{"head_dim": 64, "init_std_down": 0.0, "batch_tokens": 262144, "seq_len": 512}
Each number is 200 + 30 x the weight over the matrix's rms, rounded and kept within 0 to 999. Layers, rows and columns count from 0.

# layer 4 MLP down (transposed), 2048x512, rms 0.0251, rows 627-676, columns 32-63
213,212,195,203,212,229,196,248,186,227,195,189,185,206,235,161,155,177,230,182,179,163,149,175,151,202,205,167,237,181,240,190
215,195,186,221,218,194,140,216,239,222,237,170,194,197,175,221,229,187,160,249,157,206,208,167,132,169,210,251,189,156,219,175
238,202,213,248,189,149,384,199,208,201,254,170,246,235,247,161,186,186,180,204,188,198,196,212,212,221,178,162,211,189,228,208
166,199,178,162,195,192,329,155,235,205,194,191,235,222,201,213,228,203,266,207,210,171,184,130,204,219,200,198,188,187,205,231
216,247,225,185,205,228,187,155,203,205,274,195,261,213,192,159,251,183,214,253,192,190,232,195,227,215,277,139,128,257,211,175
186,202,248,221,234,137,230,288,197,150,184,195,193,137,139,214,170,213,221,237,197,211,209,211,224,240,154,200,168,187,218,205
237,187,216,195,178,232,118,222,158,200,197,200,154,213,213,218,195,182,201,135,239,235,194,258,213,213,210,258,253,207,168,173
227,189,244,208,237,174,221,251,258,149,253,237,167,184,208,238,92,188,243,213,120,229,147,231,189,211,131,196,157,130,226,309
194,195,199,182,195,218,310,244,180,228,235,206,191,208,246,154,180,172,141,202,183,177,196,233,201,205,167,218,207,194,209,155
226,191,241,216,235,188,191,213,171,210,205,199,229,150,189,192,250,170,187,141,181,184,251,193,176,184,192,204,187,200,207,229
140,225,183,204,196,233,308,222,184,187,196,203,232,181,209,214,201,204,231,241,195,199,166,194,178,139,132,226,144,197,174,166
192,207,200,211,229,232,363,149,214,216,223,187,190,206,186,207,182,195,214,199,214,195,177,178,149,165,230,264,168,197,201,215
157,184,163,203,287,262,221,165,208,224,216,253,217,179,247,191,189,192,184,183,209,208,194,165,219,229,202,164,188,242,196,195
150,225,243,171,250,257,236,213,176,207,170,205,169,181,208,204,212,182,254,156,168,196,235,203,238,221,218,187,186,269,226,171
205,185,189,187,206,233,142,220,185,196,208,190,253,155,147,195,159,204,221,227,148,180,182,205,215,237,217,214,220,240,170,222
191,184,171,199,202,237,161,202,150,150,185,177,169,195,158,149,226,168,239,232,202,217,222,205,190,205,213,237,162,182,190,199
218,193,194,248,234,193,312,208,233,219,246,192,169,254,205,260,212,196,234,274,194,194,201,241,160,189,204,121,164,195,206,166
222,199,218,216,191,194,308,178,200,181,182,173,234,168,175,195,218,197,220,192,194,164,222,185,224,222,186,190,188,157,197,161
168,189,186,139,191,245,256,186,190,171,143,231,216,224,199,154,173,219,220,197,181,157,186,299,218,204,206,209,225,219,207,201
221,163,232,193,224,165,215,161,215,200,187,160,214,186,172,201,299,142,218,182,149,149,152,162,186,176,180,192,171,244,133,201
186,255,213,130,197,216,320,184,208,270,194,202,207,189,241,180,211,160,218,184,196,187,234,194,211,168,159,220,199,194,197,211
177,171,146,214,234,207,184,136,195,189,203,197,246,204,234,270,149,196,199,189,147,196,167,237,221,172,211,193,227,203,192,169
217,163,242,150,234,176,256,234,231,259,219,182,262,224,243,175,241,179,239,181,169,227,167,268,163,216,242,133,235,205,233,247
176,181,235,198,135,284,117,134,188,221,210,174,179,234,182,236,181,159,162,168,236,185,167,239,211,234,233,170,180,194,234,206
141,268,263,219,220,179,324,159,195,177,195,198,206,176,206,209,150,214,214,205,219,200,177,222,193,212,204,187,209,200,209,204
191,199,173,166,175,219,280,203,239,191,213,230,137,179,211,121,193,161,204,259,175,202,156,188,202,221,223,202,183,262,242,170
215,170,141,191,177,207,290,212,161,208,238,168,194,221,167,192,186,219,212,251,216,165,206,217,129,216,208,218,204,190,172,214
215,182,169,260,145,164,175,151,176,225,105,202,248,264,210,211,176,195,236,211,240,201,199,228,199,214,236,206,202,201,163,227
213,186,161,192,196,229,251,231,172,231,177,172,225,195,217,165,140,176,238,175,237,198,171,212,198,185,155,162,275,203,175,177
223,235,226,207,196,234,480,197,230,207,228,215,237,190,166,217,234,177,203,197,184,176,181,191,188,231,195,233,224,199,182,204
162,231,215,240,179,171,257,132,161,150,201,285,227,208,196,178,246,180,189,146,183,212,266,228,204,183,242,164,238,163,269,227
243,175,231,165,214,169,303,193,226,167,165,199,242,227,232,171,191,154,250,180,216,177,174,240,192,247,224,245,220,242,195,177
184,209,245,193,198,202,302,190,189,139,264,136,242,196,183,228,147,205,226,141,149,203,190,187,202,212,267,210,254,297,185,237
192,250,192,200,201,217,216,222,224,210,168,208,230,255,223,191,226,201,183,179,134,201,224,208,220,258,159,226,188,173,190,208
205,196,201,216,160,197,310,205,243,238,171,175,200,144,204,253,220,212,202,231,141,213,171,195,181,191,237,244,190,178,225,213
188,201,227,193,213,215,229,187,203,166,183,221,167,179,171,205,219,149,185,240,164,199,194,177,185,188,232,190,189,241,219,223
186,194,249,203,170,196,141,225,218,229,196,128,193,224,226,207,202,230,166,220,172,199,175,150,209,307,203,190,264,266,154,218
234,173,208,218,189,188,344,195,192,203,215,179,183,188,168,173,151,156,170,242,260,251,179,238,185,275,182,195,216,180,192,239
166,208,222,263,126,172,119,168,215,179,208,129,232,204,207,231,179,218,245,206,208,157,205,159,151,201,169,207,216,135,186,172
202,176,189,208,223,248,359,205,195,176,241,233,232,192,160,213,220,177,211,237,198,164,167,188,183,218,266,207,187,216,209,250
175,201,179,217,231,262,172,208,249,180,219,223,215,233,234,163,179,256,232,216,192,203,159,179,173,223,226,222,213,220,202,232
196,220,221,191,149,203,316,204,199,206,173,211,202,147,196,150,178,270,193,174,195,211,200,200,191,203,207,201,214,214,199,213
167,250,179,215,182,224,242,165,173,164,191,198,267,182,225,209,197,219,198,193,207,182,246,208,192,202,217,222,212,189,163,179
206,197,215,237,164,239,163,246,172,226,230,181,219,175,184,187,216,255,214,207,210,209,200,160,178,222,243,226,159,196,244,246
237,226,127,247,200,194,136,231,176,221,125,220,248,203,214,161,179,239,190,173,207,191,235,215,199,212,197,169,160,183,220,264
202,184,204,215,193,183,137,179,219,197,159,161,173,215,209,218,193,157,214,232,198,217,142,246,208,208,212,176,226,216,255,170
192,258,212,171,223,213,224,171,185,235,260,213,179,199,242,215,194,181,234,223,147,210,190,141,172,169,198,179,215,186,223,200
188,214,252,207,253,225,288,193,155,194,164,195,172,225,177,244,226,205,186,214,195,174,152,183,209,193,180,200,227,193,217,248
245,248,231,181,226,183,174,207,238,141,212,217,237,190,125,170,174,208,214,219,184,209,210,211,227,245,196,169,187,253,170,198
275,197,186,186,224,193,231,181,197,193,163,200,203,198,236,207,170,202,182,167,156,219,171,191,234,216,167,210,199,240,243,185
# layer 4 MLP up, 2048x512, rms 0.0346, rows 628-677, columns 32-63
222,188,147,186,239,150,189,166,233,196,191,196,235,184,208,240,224,203,185,246,190,219,157,202,221,181,213,170,202,178,238,219
148,238,211,198,170,179,200,247,160,166,183,187,209,226,209,211,297,258,212,195,219,231,218,176,260,158,215,209,175,227,190,209
169,159,155,188,171,171,203,241,204,157,199,207,178,230,247,217,183,203,159,203,190,184,163,165,197,153,205,188,241,190,231,180
212,183,196,249,227,213,196,208,192,209,264,220,156,173,226,231,183,239,228,232,202,196,234,216,213,192,243,159,193,155,195,213
229,205,215,266,181,211,176,221,173,189,216,239,223,218,286,210,186,243,182,195,182,177,184,170,179,188,228,195,181,232,179,215
163,176,174,186,217,202,181,239,206,191,180,188,139,179,181,186,233,205,225,177,217,265,210,188,161,195,209,274,237,207,143,211
244,250,128,192,175,161,172,209,176,126,187,194,171,247,239,199,185,175,141,111,149,194,195,172,176,228,204,192,171,229,206,226
207,159,175,208,194,232,200,204,173,201,184,179,199,204,235,186,220,189,178,215,224,210,158,202,222,191,236,172,157,198,226,186
175,202,170,196,194,149,176,245,209,164,200,185,202,217,277,214,162,168,144,182,165,190,178,235,211,232,205,227,222,255,166,206
270,223,168,203,203,186,187,242,176,220,253,189,180,174,210,197,235,152,217,191,207,254,194,167,191,218,167,172,230,171,282,146
219,238,158,196,180,153,186,155,183,200,214,236,185,217,219,210,229,203,195,195,221,200,215,200,196,166,171,245,217,185,192,236
173,148,171,234,209,229,171,224,284,202,193,237,255,207,296,227,211,239,165,201,236,239,195,169,245,194,225,182,223,245,241,211
182,223,155,253,198,187,173,170,213,243,199,231,237,151,224,223,300,188,252,179,220,173,157,211,196,259,275,239,231,189,192,146
171,218,194,190,220,192,200,157,138,164,170,208,215,171,237,194,203,239,234,183,208,182,198,235,233,179,204,236,154,188,246,240
157,173,172,222,202,217,179,226,164,190,206,209,178,192,154,199,199,197,211,209,274,251,185,183,225,172,206,171,224,199,221,225
190,172,192,224,186,258,169,184,247,241,216,224,195,169,210,262,258,194,153,222,266,194,221,249,163,237,208,196,227,227,177,171
163,200,169,285,157,167,199,173,234,241,204,186,206,172,209,216,266,225,194,175,192,172,201,192,180,175,235,227,162,168,181,230
214,199,179,187,219,191,182,242,215,230,199,189,163,237,197,185,224,179,239,209,146,230,254,190,218,174,250,174,195,166,183,244
211,135,138,263,209,216,173,213,188,156,166,214,205,174,195,225,240,207,136,217,235,202,269,170,231,195,192,237,217,218,196,224
208,222,180,186,224,206,195,208,176,198,206,184,162,217,260,184,154,195,233,162,169,202,223,200,242,224,192,197,195,244,194,173
206,194,211,198,232,191,183,201,191,229,216,205,191,197,250,164,187,217,212,201,170,205,203,199,197,177,237,218,138,163,179,159
225,162,167,179,187,231,192,174,233,105,198,206,243,193,235,229,200,176,229,148,222,208,224,159,187,190,220,222,215,219,165,194
153,218,197,197,187,218,200,161,208,109,188,251,164,278,201,253,170,266,181,203,174,177,159,195,202,233,229,203,218,150,169,198
173,190,177,188,227,198,197,188,191,185,225,200,210,218,184,212,177,164,227,239,177,189,174,208,166,207,218,135,215,145,201,194
163,175,195,222,149,176,196,174,215,202,142,206,148,148,230,176,234,183,222,190,210,195,171,177,197,217,188,195,172,188,242,199
190,191,198,218,193,203,203,195,195,231,196,176,215,204,190,196,190,218,223,231,203,220,211,184,255,229,226,232,238,191,159,155
250,203,194,152,209,185,156,149,174,226,208,209,185,186,211,235,174,240,194,182,181,202,168,219,199,217,167,218,208,239,237,220
199,210,187,193,177,171,187,151,178,206,204,220,211,175,213,198,214,190,247,177,167,225,171,203,254,186,194,214,179,209,202,196
179,232,182,245,175,193,208,179,219,184,151,198,190,183,182,229,226,218,179,185,193,202,219,264,165,194,192,280,224,221,242,210
172,195,192,197,147,226,183,210,213,215,187,177,196,194,210,148,207,225,217,160,140,154,206,207,225,217,239,207,170,225,182,245
188,216,192,218,223,161,194,166,206,165,186,200,223,216,233,186,215,220,152,225,163,212,184,193,199,209,208,222,160,217,144,216
109,218,143,208,194,217,188,220,237,124,147,171,184,205,206,185,212,153,140,175,210,254,269,138,181,203,243,261,244,182,154,231
178,161,135,213,182,214,196,192,223,167,218,177,209,202,190,180,243,234,210,191,212,198,177,248,227,232,214,181,163,185,195,169
173,201,175,198,195,194,209,168,171,129,205,179,202,147,202,189,137,178,222,195,176,209,180,211,200,186,210,276,257,200,196,161
196,155,181,216,207,214,177,191,180,163,195,192,252,197,201,171,201,256,197,168,160,177,187,215,250,190,193,215,167,204,233,241
219,195,190,207,210,244,165,202,224,204,190,228,141,170,213,213,220,205,205,215,209,231,259,190,184,135,182,220,232,266,154,210
176,192,185,175,188,208,202,234,223,189,160,198,164,135,200,193,238,202,175,174,212,168,176,184,230,193,209,176,231,174,168,193
213,208,183,188,192,236,170,208,202,224,205,197,161,201,245,196,211,219,208,190,158,216,233,160,190,231,197,205,181,238,200,215
220,185,194,179,138,217,206,208,241,196,172,168,192,117,268,212,258,232,177,194,228,238,262,218,180,207,208,191,172,195,205,179
226,214,180,208,197,195,146,215,210,227,189,186,161,195,204,206,228,233,199,144,205,184,223,262,225,232,186,226,164,219,205,222
184,187,179,178,242,193,182,233,240,180,210,179,242,234,193,223,248,174,165,193,192,190,217,181,245,195,212,211,169,196,221,212
186,157,196,204,253,218,177,225,205,187,221,222,210,202,172,194,224,225,184,150,226,196,199,189,235,229,223,193,181,232,191,211
260,217,195,214,232,231,162,130,239,194,191,245,186,230,208,224,165,150,186,220,205,170,279,188,248,208,184,199,193,159,200,233
239,233,187,248,246,180,196,222,125,192,179,128,209,117,303,219,262,316,253,132,240,200,223,293,177,116,200,228,169,215,287,259
236,225,195,271,185,161,184,186,173,174,151,233,172,187,153,224,247,261,177,199,251,244,213,230,170,164,232,209,176,257,223,203
170,155,198,229,238,160,204,176,201,196,206,206,200,211,273,249,245,205,229,199,239,187,194,155,208,179,247,169,192,235,201,171
198,180,202,218,268,217,188,192,279,196,202,214,192,156,180,211,210,259,237,190,209,211,177,209,212,207,222,191,239,201,190,182
193,243,141,250,158,242,176,196,242,175,142,192,209,111,244,166,211,201,220,141,189,198,200,157,224,213,205,215,195,191,191,226
156,170,178,170,176,220,184,223,195,193,206,197,241,212,262,240,179,214,184,190,192,223,217,228,228,181,227,224,221,230,204,233
173,218,164,169,259,198,170,231,170,189,188,201,213,252,188,242,231,202,246,199,223,211,306,205,225,206,217,195,201,213,196,260